Weights of a small transformer language model: 6437 steps.
Each number is 50 + 12 x the weight over its row's rms, rounded and kept within 0 to 99. Layers, rows and columns count from 0. The size before them is the row's rms in percent of the matrix's.

# layer 10 MLP down (transposed), 512x128, rms 0.234, rows 96-123, columns 0-127
085:37 67 50 63 46 47 31 26 73 34 52 64 59 40 37 61 63 57 62 52 45 44 50 50 45 51 52 54 48 50 57 58 41 44 41 48 61 37 28 71 61 57 48 41 64 22 44 52 48 65 51 73 55 50 36 34 63 62 38 47 60 38 48 59 49 42 37 45 70 39 64 49 52 50 57 19 34 53 31 42 53 58 55 49 60 59 68 57 47 28 63 40 59 38 48 41 51 55 30 47 42 24 65 53 24 53 71 46 41 44 34 62 57 55 33 46 61 46 57 25 34 67 47 63 50 66 72 45
106:30 63 84 57 53 69 57 52 38 65 51 69 50 44 60 46 30 64 39 47 58 48 67 43 69 63 70 66 70 46 65 51 50 40 29 43 51 38 54 55 55 35 51 27 50 36 43 58 44 32 58 45 59 72 53 58 52 72 41 50 42 41 63 43 45 51 62 33 51 58 66 54 53 45 48 40 44 43 60 09 72 57 44 52 50 50 52 52 33 53 68 61 56 50 44 52 48 51 59 49 67 65 53 66 48 44 51 55 61 66 74 55 48 48 66 39 72 45 54 55 57 40 44 49 58 53 62 18
114:47 49 33 37 44 56 31 31 29 34 51 35 53 57 25 61 69 60 36 41 57 49 45 44 42 52 43 23 45 40 54 63 62 53 51 44 55 49 44 55 71 56 55 75 69 60 23 50 39 63 48 31 61 23 48 67 55 49 62 69 47 44 59 53 38 58 37 64 45 66 45 53 47 71 48 32 49 70 44 50 59 63 66 63 54 61 57 69 68 44 59 52 49 58 42 64 19 63 59 59 30 32 40 59 49 48 76 37 51 45 28 43 60 46 57 52 53 39 44 44 40 46 41 49 45 58 51 48
089:29 57 51 43 61 34 59 49 42 32 46 32 45 61 50 66 41 64 19 47 37 57 49 46 47 45 54 81 58 69 57 56 40 71 59 59 37 25 41 32 52 58 34 41 49 40 61 62 49 58 28 60 45 43 62 66 40 69 52 45 43 53 62 22 55 58 36 50 51 57 54 60 42 42 56 57 60 44 51 41 56 52 38 52 42 43 54 60 74 32 51 56 80 58 59 52 45 50 43 19 71 32 28 64 67 50 54 72 51 60 60 61 55 46 33 60 43 48 62 46 56 51 43 56 49 34 45 63
082:56 53 59 41 45 57 52 53 53 67 33 74 59 40 63 35 54 42 18 53 49 70 39 49 34 34 51 36 41 46 39 48 77 49 36 63 70 31 41 38 36 48 50 53 59 67 45 66 40 66 56 37 54 59 51 52 83 45 50 76 57 28 63 52 65 50 70 34 54 57 45 45 40 58 57 45 64 57 63 59 40 21 46 65 46 54 39 61 43 65 44 38 44 49 35 50 59 56 30 47 54 49 63 38 53 51 51 57 49 71 53 59 68 43 39 50 50 62 43 67 40 72 48 29 68 54 42 53
094:54 53 42 73 44 69 54 51 47 59 27 65 48 38 60 42 54 83 55 46 60 66 39 36 68 35 49 41 43 44 36 87 54 66 36 42 49 65 45 57 32 41 60 54 62 44 47 46 38 38 53 41 31 60 51 58 61 54 39 41 39 50 55 39 55 46 48 25 51 39 85 56 53 54 30 37 51 55 39 52 53 39 50 44 51 52 75 63 51 52 45 44 35 63 35 32 59 53 48 65 53 59 68 37 71 40 41 45 39 54 28 46 62 70 56 62 37 44 39 59 42 47 58 37 59 63 56 30
102:38 53 86 48 37 56 71 70 59 46 47 71 67 45 33 56 51 56 59 38 42 35 47 55 34 48 38 58 46 45 73 50 35 54 48 54 50 71 44 34 51 67 62 34 48 66 71 56 39 51 56 55 68 59 52 53 44 52 59 46 54 44 49 55 41 47 68 41 61 63 33 50 68 47 52 76 20 52 46 43 60 62 49 72 66 54 53 41 38 43 38 40 70 56 49 38 45 47 65 42 49 40 64 60 51 29 80 58 46 53 59 33 41 42 48 48 50 47 49 53 54 60 52 86 33 62 40 62
082:56 38 69 41 41 56 51 36 66 59 70 73 79 49 19 65 67 53 71 51 43 63 33 55 42 45 56 51 53 43 50 48 50 54 67 51 47 40 42 31 38 53 60 46 50 44 62 36 40 50 25 45 36 35 65 54 49 71 37 58 55 60 37 15 41 54 63 51 69 40 38 39 55 58 61 51 16 67 34 46 62 51 50 54 50 62 67 60 58 48 53 48 41 52 49 45 48 53 70 44 39 55 60 49 48 54 69 37 58 55 60 62 57 39 56 53 55 54 40 41 41 58 42 63 75 65 27 48
093:49 50 53 46 41 37 47 25 53 50 71 66 54 30 17 54 66 41 67 71 54 54 57 32 41 57 56 38 48 38 40 38 66 38 50 68 46 62 47 63 71 56 48 49 47 61 31 48 39 45 52 55 39 41 65 40 56 59 42 61 57 25 51 62 41 40 72 58 68 67 51 51 73 54 66 49 47 45 44 57 55 41 53 28 41 67 51 42 53 53 42 51 52 27 72 44 34 71 70 59 32 74 47 74 42 50 59 50 40 51 67 48 74 67 53 51 49 48 50 57 52 49 41 48 57 29 36 56
093:65 38 76 48 22 49 44 35 49 56 45 35 62 37 42 61 36 55 27 36 58 46 51 40 44 37 56 31 44 70 52 51 54 69 55 44 58 67 43 50 58 53 65 52 53 52 78 64 44 32 80 38 57 38 50 57 48 49 38 76 61 62 64 60 77 50 51 57 72 58 64 74 44 50 51 48 44 65 53 46 35 54 37 82 45 36 58 75 55 50 35 40 67 49 31 43 42 44 49 61 43 44 47 55 69 59 55 44 44 61 60 45 41 47 46 59 52 51 42 41 46 32 49 62 59 54 57 67
090:33 59 73 47 46 56 47 47 44 49 48 59 61 39 23 42 42 44 52 45 52 58 64 52 41 51 45 74 29 35 33 47 39 52 56 40 46 30 40 50 69 44 70 47 39 39 58 52 44 60 50 44 69 64 52 65 43 50 39 54 56 38 35 12 64 43 52 32 43 68 42 41 50 49 64 89 33 55 53 47 48 52 42 33 81 41 52 52 52 44 50 47 72 46 56 57 70 54 58 51 46 52 65 51 61 39 29 57 54 53 60 54 46 44 47 41 68 36 43 41 74 41 39 37 51 64 65 29
104:61 45 52 49 62 52 53 65 34 68 50 36 49 67 77 64 51 71 58 47 19 41 76 48 43 33 37 54 34 39 46 41 28 56 49 53 43 51 44 58 37 60 61 53 54 75 39 46 40 62 65 52 45 58 43 50 71 56 37 47 55 51 36 58 55 52 28 12 46 33 57 44 55 41 38 88 48 27 40 39 48 63 54 41 52 60 46 72 55 54 37 57 42 40 49 49 46 64 43 40 64 67 64 52 39 40 43 50 42 36 67 53 33 43 53 54 46 60 55 45 64 63 66 51 42 43 48 49
093:62 54 60 47 40 55 44 57 53 34 50 77 32 36 36 79 45 36 55 46 40 53 44 69 49 33 52 61 43 39 44 31 44 55 46 52 48 60 60 64 60 58 71 56 24 60 59 39 48 58 65 38 56 41 65 49 55 45 59 67 56 59 61 36 32 67 17 47 54 46 64 59 57 36 44 35 26 62 31 45 57 52 45 64 55 44 61 32 51 87 50 54 58 44 50 48 54 49 37 33 48 36 50 54 59 57 51 48 54 45 46 28 43 62 50 64 64 59 72 41 77 59 51 69 50 45 35 44
094:48 43 50 74 63 29 47 40 50 62 40 53 58 57 48 61 42 66 44 56 44 54 71 61 43 55 76 32 82 65 52 50 35 55 54 58 43 51 49 34 54 35 33 46 59 74 48 59 24 68 38 44 60 59 51 33 47 28 54 62 53 51 66 44 61 60 50 51 50 42 64 39 49 31 37 78 39 70 48 50 57 52 43 45 40 46 20 43 39 54 59 54 44 62 65 68 34 70 39 63 64 37 32 48 50 50 33 60 47 32 55 32 50 65 48 56 49 54 35 45 49 65 42 47 62 35 54 65
084:67 66 58 54 34 35 66 23 40 39 37 78 42 43 77 45 77 45 55 69 60 48 45 41 66 64 41 50 64 57 67 58 63 42 43 53 31 54 51 68 48 60 55 63 62 49 52 52 43 61 58 38 59 37 39 48 54 75 61 66 73 35 57 58 50 47 58 49 51 49 61 55 32 52 44 26 51 34 30 58 60 43 47 58 33 48 52 36 53 46 37 54 34 44 44 50 44 28 40 62 48 69 43 46 55 40 05 58 53 57 57 51 57 53 56 53 58 48 45 35 54 52 43 51 68 65 48 61
101:53 14 65 42 44 39 74 59 62 54 41 62 68 43 56 60 65 61 58 54 51 42 32 38 64 40 56 34 33 40 58 55 46 44 68 48 52 66 45 61 28 55 41 34 42 71 53 58 37 66 81 67 46 37 25 47 49 42 53 38 57 21 40 56 69 58 62 51 51 58 64 27 64 51 42 41 57 56 29 52 32 68 55 35 42 54 52 64 54 44 44 59 34 61 43 56 51 57 60 73 50 55 43 52 35 43 52 30 46 53 41 49 50 50 52 51 41 49 35 67 30 48 36 46 41 36 45 43
103:58 47 68 48 41 40 60 34 56 50 47 15 67 67 24 60 42 72 44 25 45 48 60 42 41 59 38 61 40 39 47 62 62 60 56 49 50 59 47 42 52 32 43 45 63 62 44 53 58 64 83 53 52 56 57 57 45 51 53 52 39 45 46 55 66 38 22 50 65 55 54 55 55 54 57 75 45 42 49 46 69 62 41 41 59 60 52 47 54 60 70 55 60 57 55 39 24 70 59 43 60 25 59 46 49 48 52 40 52 55 65 38 74 65 56 37 67 69 19 43 49 45 37 52 49 37 36 47
103:62 57 64 37 65 47 75 44 39 51 55 30 68 43 52 46 59 58 36 49 65 34 47 56 42 59 59 42 48 57 37 54 49 40 81 50 52 71 46 52 44 66 53 49 52 18 64 73 36 34 49 44 59 34 47 56 40 50 47 55 41 41 52 53 55 72 53 52 41 41 53 44 42 49 56 53 63 36 37 60 39 53 47 33 58 54 36 57 39 55 57 58 59 66 58 30 46 48 18 60 64 33 60 55 53 54 50 37 72 34 23 36 61 55 63 55 27 45 72 19 52 33 40 64 48 45 43 48
091:53 47 57 42 41 47 34 57 55 38 62 46 43 52 56 66 54 29 41 46 54 50 45 61 42 41 53 57 64 41 41 60 57 48 42 59 24 74 43 39 38 54 60 18 56 32 55 38 31 48 61 50 73 27 43 62 48 50 45 44 60 26 34 54 25 53 40 75 53 64 47 63 53 39 66 33 63 54 29 40 43 61 48 64 50 61 67 50 49 34 22 41 57 50 55 15 45 44 35 62 68 56 50 58 61 55 57 56 41 54 63 63 28 45 45 50 30 71 45 52 47 42 49 50 59 59 49 37
107:23 52 54 34 67 50 50 47 57 48 64 53 48 52 65 45 45 66 60 42 62 64 41 57 80 47 53 49 55 33 60 40 34 58 31 62 67 78 41 56 64 57 39 43 61 34 49 30 68 53 69 57 58 25 37 60 22 46 46 47 61 44 59 33 40 49 64 76 70 31 56 51 49 64 41 64 56 50 47 49 55 59 62 57 23 43 63 48 61 59 45 54 49 59 67 28 54 48 26 33 53 60 63 47 46 39 58 59 45 50 38 55 59 50 57 39 35 43 62 61 52 53 49 34 62 72 47 47
102:45 69 51 52 52 56 42 42 93 48 39 55 45 65 18 26 46 43 49 52 61 35 52 52 55 48 44 27 51 29 38 52 46 38 55 75 55 50 48 51 53 56 35 52 59 52 42 54 48 42 54 60 44 37 29 41 41 41 40 31 52 48 59 59 37 39 14 60 59 27 64 61 62 54 26 44 63 44 28 62 49 44 51 44 49 56 65 49 36 64 41 60 32 53 49 63 53 41 73 56 60 41 33 29 60 42 62 46 42 55 39 45 72 46 69 40 47 39 55 60 55 41 51 52 39 46 61 61
121:57 61 61 29 43 53 42 51 57 59 59 64 49 59 54 40 33 71 47 57 52 60 52 41 65 66 43 75 42 40 53 55 57 35 48 36 45 37 46 32 40 63 47 61 55 56 17 51 47 65 38 54 58 50 34 36 60 48 31 70 69 41 41 33 54 75 63 43 49 54 51 60 42 27 59 46 40 62 66 43 55 52 50 69 56 62 61 62 60 41 35 32 51 34 73 49 57 54 48 43 42 41 57 61 53 38 34 31 71 44 40 51 37 41 46 42 26 47 77 50 69 55 66 48 57 77 50 59
102:42 32 62 79 44 64 56 59 33 39 32 39 39 61 67 51 63 33 58 59 54 51 69 47 38 55 56 39 45 31 63 48 58 56 52 19 45 38 65 37 51 59 60 59 37 40 54 42 55 69 64 58 58 42 58 44 59 65 82 45 48 32 65 39 64 47 48 59 54 33 46 51 23 50 34 61 50 67 60 41 65 44 53 54 33 53 70 54 37 55 49 67 35 42 63 52 45 54 56 45 69 53 66 64 66 61 56 37 51 63 36 28 60 51 39 53 44 60 55 40 64 48 60 56 50 50 74 71
107:58 36 61 78 47 33 45 45 49 53 37 47 59 77 45 38 35 60 60 34 71 46 32 46 34 50 80 35 57 65 27 38 61 55 59 51 54 67 38 54 54 33 59 43 52 59 26 47 31 49 68 39 49 52 38 40 43 32 61 25 49 38 56 50 44 49 43 53 54 29 38 40 63 63 35 58 57 52 51 64 55 63 52 46 52 47 51 28 44 48 34 48 30 52 30 60 39 35 60 46 48 44 53 34 66 45 52 42 66 53 47 60 60 58 46 56 71 54 43 52 63 34 57 36 18 56 55 39
100:52 57 45 48 35 34 56 71 52 43 39 54 49 37 20 45 39 41 65 40 29 47 53 44 57 57 52 51 70 63 58 42 66 57 30 52 34 43 61 54 46 67 44 71 42 42 47 22 60 55 42 71 25 39 46 60 49 35 26 48 53 54 49 44 53 60 56 61 45 66 45 58 61 48 41 77 59 72 50 48 56 61 43 38 62 61 50 39 49 43 59 71 52 42 44 54 50 81 41 54 37 45 14 66 56 44 58 36 43 51 49 49 66 35 69 71 48 57 55 60 41 35 59 60 38 58 44 63
088:55 57 55 56 54 59 56 50 46 52 57 76 55 21 05 39 41 45 42 42 65 53 55 51 47 43 42 56 32 46 56 46 42 65 51 27 55 40 51 70 58 39 53 54 37 57 41 53 57 54 46 54 64 59 48 48 48 54 50 52 43 62 57 64 49 45 42 28 50 45 53 43 51 58 46 99 37 72 40 50 55 55 40 42 56 51 63 49 49 40 64 45 43 47 55 60 28 55 50 65 33 55 39 35 44 66 64 55 47 53 62 55 42 46 49 51 52 40 51 52 51 67 37 57 32 59 67 60
097:59 53 69 58 20 40 30 36 34 57 51 63 38 40 35 70 48 39 60 59 50 72 35 67 52 43 40 53 62 70 41 39 60 50 50 60 68 63 42 43 51 40 54 57 36 28 43 53 46 36 55 49 53 60 37 34 48 37 84 53 22 32 61 44 37 45 50 41 60 43 44 38 51 44 48 29 45 50 12 46 68 53 40 55 51 50 64 49 35 43 51 38 49 37 33 42 58 75 56 60 45 53 44 52 56 38 69 58 55 60 51 39 72 32 41 53 44 41 43 55 52 57 44 58 45 40 56 32
088:43 63 60 55 53 52 60 64 51 44 39 49 59 49 65 76 50 54 60 41 46 44 59 51 59 48 67 74 46 43 60 28 53 40 75 70 49 15 47 56 67 63 61 53 27 41 51 43 48 61 50 37 34 46 52 55 38 48 60 43 50 56 56 37 58 40 65 67 52 31 54 57 45 34 63 62 43 35 38 44 64 35 54 35 28 45 56 47 61 21 42 57 43 44 52 39 60 63 64 48 50 44 64 42 13 46 43 58 31 44 69 52 45 45 42 53 58 40 70 42 46 72 42 54 43 69 38 32
# layer 10 MLP up, 512x128, rms 0.221, rows 97-123, columns 0-127
096:45 42 53 54 51 49 48 60 55 37 53 21 32 46 63 30 75 50 51 59 51 50 27 34 36 36 34 53 43 48 57 50 59 68 57 48 43 63 30 70 53 24 53 51 59 47 63 68 68 38 49 41 53 37 56 49 40 43 31 56 61 66 28 49 43 54 51 51 51 58 51 30 55 47 83 54 75 47 49 54 56 42 65 35 50 47 51 63 45 50 54 40 60 60 58 54 61 63 42 30 36 56 35 65 51 54 28 43 31 56 45 48 63 33 24 61 75 31 52 54 53 65 31 58 41 50 59 38
109:43 37 23 36 58 51 72 72 68 47 55 46 43 47 47 45 38 33 36 56 36 69 54 60 33 39 44 51 59 52 63 44 61 65 63 54 45 57 75 60 58 36 57 71 54 31 38 55 47 31 55 18 52 55 49 63 33 51 44 35 52 49 51 65 35 32 47 55 76 45 58 59 41 56 53 29 55 52 33 42 69 54 64 28 55 47 48 44 54 49 51 29 35 50 57 49 46 49 53 52 56 42 63 44 23 41 47 47 36 40 42 44 42 56 53 45 57 64 76 58 50 77 67 61 59 36 47 68
093:44 48 55 54 47 56 48 59 36 70 53 48 54 30 47 27 33 34 78 40 68 34 66 51 55 56 63 46 55 31 59 56 49 23 32 51 40 59 50 43 32 55 70 59 52 49 34 49 53 59 49 38 48 42 50 42 38 31 52 64 48 59 53 67 20 52 60 35 56 49 56 61 48 76 37 55 47 35 48 33 37 57 45 62 62 60 32 53 34 52 37 36 44 52 45 58 54 61 29 87 48 46 52 50 39 46 55 41 62 49 43 33 53 49 79 67 54 57 52 45 56 56 60 54 53 62 73 25
082:41 45 57 38 52 56 53 26 62 39 61 48 62 61 39 56 48 46 61 32 61 34 44 50 43 58 54 55 49 46 44 63 54 50 56 49 35 51 59 61 63 53 45 50 38 33 31 38 55 05 53 43 41 39 64 47 35 66 76 20 44 61 45 28 38 48 35 59 50 42 66 60 53 42 62 44 46 54 46 41 70 47 62 49 31 64 44 36 25 48 44 65 48 67 42 45 49 50 63 43 63 36 53 66 43 55 47 37 41 42 42 41 44 47 36 56 52 56 54 30 65 40 56 47 30 57 89 66
100:27 60 35 36 65 52 53 54 68 36 55 78 52 62 43 70 47 38 49 71 34 58 58 44 59 65 28 54 42 44 35 48 37 52 58 28 53 51 70 59 57 51 36 56 60 42 47 45 50 52 29 58 70 53 40 38 34 69 41 54 57 40 50 51 32 35 48 80 62 36 57 47 52 58 65 55 43 37 71 65 69 61 37 70 35 75 40 69 39 47 58 55 55 52 59 57 49 70 48 44 46 32 41 45 36 64 51 52 50 56 70 47 28 44 35 52 54 46 51 62 68 54 59 59 40 70 55 57
095:59 48 55 40 59 67 59 44 46 44 56 46 65 41 56 45 54 63 51 37 47 47 87 62 40 39 47 61 22 45 60 42 42 23 64 50 49 47 53 58 50 44 49 56 44 57 39 54 59 61 54 60 40 49 43 62 57 68 42 87 41 29 36 55 43 60 37 43 47 61 53 55 30 65 48 37 45 40 35 48 49 54 35 41 46 63 43 47 48 53 75 39 48 42 63 40 41 65 25 51 21 39 44 36 50 57 48 21 50 38 48 31 51 40 55 62 65 68 19 47 53 48 60 49 63 32 63 41
085:36 60 39 50 74 33 54 65 64 37 25 50 07 34 48 32 56 40 35 43 51 46 59 40 53 67 44 54 40 60 43 59 46 45 46 46 44 59 54 49 57 42 45 39 71 61 53 35 61 50 38 35 62 48 32 65 68 46 65 60 53 41 74 53 44 68 30 39 43 59 55 63 50 65 44 40 54 51 55 45 25 45 36 53 44 52 34 44 32 53 48 59 55 50 48 69 48 50 56 53 50 43 42 48 45 46 38 38 57 43 31 29 60 46 40 47 61 56 69 56 69 73 48 45 14 57 68 45
086:54 45 51 65 65 68 49 59 58 41 57 36 56 49 80 44 39 52 37 26 44 34 28 53 62 25 41 43 44 73 62 60 30 60 36 45 49 48 52 32 26 53 32 49 58 54 76 46 68 51 58 54 36 49 42 50 51 32 48 17 48 70 45 57 49 50 25 31 49 43 46 62 39 52 50 63 46 48 57 30 42 65 57 63 63 47 43 43 44 45 49 45 58 70 27 53 69 47 64 43 71 48 48 53 49 47 43 60 49 61 58 40 25 36 43 48 56 48 61 57 65 40 40 37 40 66 59 38
092:23 41 58 65 58 53 52 84 50 41 45 67 31 56 65 59 29 35 57 51 43 50 54 49 24 52 60 44 68 46 57 52 33 40 75 55 45 49 47 44 49 35 49 31 63 60 39 66 36 35 47 60 67 68 53 58 59 53 32 48 71 40 38 57 58 64 56 51 27 41 43 62 62 53 47 47 59 38 54 57 38 46 33 58 23 56 28 55 43 34 47 32 43 51 49 53 61 48 41 40 35 55 42 42 53 35 55 52 23 45 45 64 58 37 64 44 42 70 53 46 59 67 53 29 38 42 43 61
086:57 40 55 32 60 54 65 47 44 48 32 58 50 45 60 32 45 45 24 44 42 55 38 37 47 60 32 51 48 58 50 55 62 48 57 41 48 72 53 72 31 71 36 50 57 43 47 48 66 32 68 49 48 37 52 37 54 45 41 38 41 65 58 75 38 38 51 51 56 17 37 57 51 32 40 71 67 37 53 48 12 61 61 54 34 58 28 21 45 38 56 35 34 62 50 50 52 48 61 48 42 57 57 47 53 52 60 47 57 48 42 35 64 55 54 63 40 55 47 58 51 55 73 36 57 29 38 64
106:62 56 37 50 81 39 47 39 68 62 58 61 66 53 60 62 44 49 53 49 67 26 62 62 25 65 55 57 32 43 77 40 81 47 51 56 38 45 64 49 58 38 52 59 47 59 48 50 47 52 55 44 42 61 40 64 53 58 58 60 54 40 43 41 45 62 53 15 50 35 63 48 49 54 56 42 76 47 45 36 64 49 46 39 46 21 60 73 30 46 51 41 37 36 47 55 49 60 67 45 37 52 61 51 25 54 50 49 33 43 60 62 31 35 69 53 63 47 65 47 52 63 57 24 46 51 55 51
090:49 30 37 56 45 54 39 55 32 35 41 24 64 55 54 44 65 63 52 63 70 44 61 33 56 63 46 65 43 85 62 40 47 45 57 43 43 44 41 51 61 48 45 57 47 51 50 43 60 36 40 85 52 50 69 54 43 43 38 45 75 30 60 51 54 60 52 53 65 71 47 54 50 58 64 52 70 53 63 59 29 45 59 53 42 31 34 37 65 30 45 34 53 61 52 38 38 75 56 51 28 54 63 71 44 61 74 35 61 51 53 50 60 45 51 50 33 45 37 35 40 69 47 52 57 55 51 38
103:51 66 38 37 44 77 31 69 50 38 46 49 81 51 38 48 57 35 40 64 48 47 53 43 68 32 37 57 43 26 55 43 64 44 54 52 44 44 54 59 43 73 52 58 39 42 53 26 69 38 59 47 44 46 60 62 49 47 49 41 49 46 61 57 57 56 56 59 51 44 37 73 38 60 37 37 69 51 53 52 65 68 69 56 57 63 78 63 37 65 34 38 67 50 44 40 44 40 57 72 34 41 69 51 53 79 78 44 49 62 45 59 32 49 34 49 61 32 52 58 41 51 43 42 43 59 50 56
089:26 35 57 48 72 78 42 61 66 60 65 41 57 68 33 52 17 67 52 40 51 48 53 61 38 27 52 56 44 43 62 63 49 48 54 61 65 49 27 39 57 39 54 21 41 47 43 50 67 55 52 62 59 39 54 49 43 44 44 36 31 55 52 36 60 57 69 56 37 52 53 50 53 68 44 70 39 55 55 39 51 61 68 35 68 30 45 57 50 61 45 66 60 53 55 51 62 69 63 60 47 48 44 34 36 64 83 42 52 55 62 51 52 50 60 47 50 64 55 82 52 51 54 59 53 50 48 45
103:47 64 46 44 41 52 49 68 55 59 66 53 46 55 54 25 39 19 49 45 53 59 50 49 59 44 53 67 67 73 58 38 32 74 52 61 53 79 58 43 44 65 44 53 57 59 42 30 43 45 26 39 60 49 62 27 51 36 59 33 52 54 47 36 55 24 38 52 41 36 49 71 39 20 54 60 29 47 34 43 46 52 52 23 53 81 47 49 36 57 45 43 62 54 43 54 63 48 53 64 46 50 52 53 55 29 43 57 64 22 46 52 44 48 55 55 51 46 50 45 50 65 56 53 50 65 31 40
095:51 44 68 64 44 48 59 36 54 46 51 32 50 51 79 36 54 62 20 36 53 50 77 60 39 67 29 56 54 50 57 47 50 55 39 54 50 47 35 42 37 38 26 48 41 57 56 51 55 47 66 60 64 42 54 42 52 50 58 29 47 50 58 68 49 62 52 62 71 53 37 54 77 53 48 64 66 46 81 30 40 60 41 42 47 39 59 55 62 41 34 59 36 46 33 59 52 43 42 59 36 30 54 72 43 58 46 38 57 38 73 49 34 31 39 63 70 52 37 35 41 59 46 32 44 43 61 53
103:59 22 49 48 46 45 51 37 42 57 46 53 57 38 65 55 61 40 63 57 44 45 66 67 40 76 28 55 46 61 34 61 58 45 50 45 31 48 54 56 43 65 47 66 41 44 64 51 52 42 57 37 63 53 69 46 59 56 29 41 64 38 68 39 31 49 36 45 58 70 42 41 28 45 52 43 51 55 31 54 45 31 53 60 52 53 64 38 67 56 66 62 42 42 43 56 47 33 43 71 34 31 54 47 40 55 34 79 41 40 36 40 49 28 33 73 33 53 36 51 62 63 56 42 48 36 65 72
098:41 35 37 57 46 55 53 67 59 50 51 53 38 34 63 35 49 55 59 58 51 57 50 37 47 53 31 52 39 52 44 46 60 50 60 44 29 56 66 84 35 38 60 47 44 70 47 53 52 67 58 40 75 84 40 55 31 53 53 54 34 35 55 45 42 75 43 62 62 59 33 50 65 58 55 45 44 38 51 34 48 52 48 32 52 75 52 71 35 40 72 51 76 43 64 54 54 59 65 51 33 45 29 37 39 38 49 32 49 67 74 36 48 58 46 50 56 49 34 38 42 46 45 38 35 43 63 52
107:55 46 45 48 59 73 38 64 72 19 60 55 49 68 61 53 40 50 54 45 37 63 42 67 57 57 45 79 63 38 38 58 62 50 65 44 37 60 56 49 33 62 52 57 44 55 66 56 33 38 68 56 33 62 53 22 53 38 58 65 53 69 36 56 27 39 38 56 52 49 64 45 55 37 25 61 53 47 47 24 70 55 30 38 55 54 44 37 48 49 46 33 43 52 45 36 58 59 68 71 25 35 45 52 41 38 44 45 36 45 64 44 40 63 50 47 50 59 54 68 57 53 48 62 38 69 59 54
105:61 24 55 38 52 54 59 50 22 63 60 26 43 52 51 46 46 55 42 57 48 57 42 43 50 32 50 48 57 69 55 43 51 70 42 58 23 67 45 41 54 45 54 46 49 70 61 42 49 57 69 49 45 41 74 76 55 54 61 45 38 44 43 31 61 48 35 61 56 55 48 43 46 52 54 55 55 60 59 46 53 66 51 46 46 25 38 30 66 45 58 28 64 31 67 52 76 50 39 52 33 58 65 65 30 45 57 21 62 40 60 52 48 41 23 61 50 50 48 34 50 42 53 23 44 54 54 32
115:42 65 46 39 43 65 72 69 55 21 55 55 36 43 46 44 55 37 63 54 47 62 44 37 36 55 26 75 52 44 58 42 84 64 71 39 66 51 39 43 44 44 52 57 45 62 69 48 58 54 63 55 58 56 52 48 43 44 46 48 59 42 57 40 61 76 41 53 45 49 58 49 19 34 64 34 38 52 38 55 51 73 45 33 27 51 34 57 38 66 45 56 47 38 27 49 60 41 38 60 43 54 44 48 55 44 45 37 34 53 59 60 51 44 67 37 44 46 70 39 49 63 61 49 57 73 32 68
104:40 50 71 74 21 44 80 58 69 47 54 42 44 46 57 48 60 49 42 57 41 30 44 59 59 37 50 65 67 47 45 51 57 39 61 41 53 45 57 65 29 44 45 44 50 50 70 31 37 60 39 46 58 44 42 33 40 59 54 56 70 57 37 46 60 72 67 51 48 71 51 55 50 43 59 42 51 65 44 84 55 36 65 51 59 60 32 71 56 58 39 46 57 49 43 49 62 49 30 59 39 69 73 66 43 47 38 43 41 68 52 56 49 38 54 65 41 35 75 46 27 52 30 60 52 46 40 51
106:67 32 41 40 58 48 45 54 48 32 45 88 62 38 39 50 43 42 41 62 44 40 58 54 37 48 64 38 45 60 60 53 72 49 43 20 46 58 54 57 45 51 41 56 45 47 53 49 37 43 30 60 69 67 32 54 51 71 62 65 61 43 66 15 58 46 53 51 51 25 64 48 58 59 64 13 50 47 61 52 55 53 55 40 35 63 32 30 70 57 51 52 61 44 59 67 58 43 56 57 46 31 52 44 50 30 50 58 57 56 49 62 63 38 49 49 67 45 56 61 51 35 64 54 65 65 61 50
097:51 58 47 62 59 46 43 78 35 54 53 40 55 48 66 63 49 41 45 53 43 43 29 36 63 33 66 48 55 47 81 51 28 47 28 51 62 41 58 48 69 68 19 48 42 64 44 48 47 60 51 36 49 50 40 59 36 59 50 57 39 46 24 47 46 39 49 53 57 48 29 53 56 58 61 38 60 55 21 36 45 35 58 54 56 46 54 45 34 33 33 49 38 36 59 47 54 63 43 55 49 34 65 55 63 44 55 47 69 63 38 48 50 33 62 57 71 68 46 30 75 31 34 69 41 47 52 51
101:58 28 38 44 68 51 34 50 69 32 45 45 40 35 35 40 55 41 58 75 28 31 73 54 66 44 16 68 40 37 40 45 55 44 40 22 43 67 40 58 46 59 51 48 36 60 51 37 55 60 45 53 52 35 60 43 58 52 51 37 56 52 44 61 35 58 66 51 51 31 56 37 50 65 44 60 58 26 60 46 50 45 47 50 67 50 42 42 42 52 70 62 56 72 57 24 46 58 59 46 49 72 61 43 26 51 36 47 66 37 52 68 60 51 55 55 57 54 72 50 44 49 57 31 58 37 48 48
095:38 42 47 59 55 69 29 35 25 41 27 43 55 58 48 58 53 46 44 57 61 34 53 61 52 63 37 68 53 70 67 61 58 46 56 40 54 69 44 26 69 46 63 65 33 46 47 65 46 40 64 55 47 33 61 41 49 36 72 29 61 74 26 50 49 39 47 46 43 43 35 57 39 32 63 25 42 43 48 39 55 63 62 52 41 46 36 46 65 50 51 49 42 54 51 41 70 49 59 50 49 41 59 70 49 60 43 47 58 21 49 57 41 69 56 41 53 50 35 45 75 37 38 40 51 56 48 75
086:49 49 30 81 45 48 36 49 54 50 67 40 42 31 56 42 40 45 46 63 50 54 51 61 40 24 41 45 32 58 40 59 50 62 22 50 56 60 46 45 43 33 48 49 57 71 58 34 51 25 56 66 60 46 46 42 62 52 33 57 44 48 49 39 71 54 36 43 76 62 35 44 55 57 49 55 43 47 58 62 31 67 29 62 59 60 55 46 53 73 32 72 48 59 42 45 66 45 38 57 46 68 43 63 60 43 55 45 72 55 56 31 61 23 56 69 34 63 39 64 41 28 44 57 51 35 50 54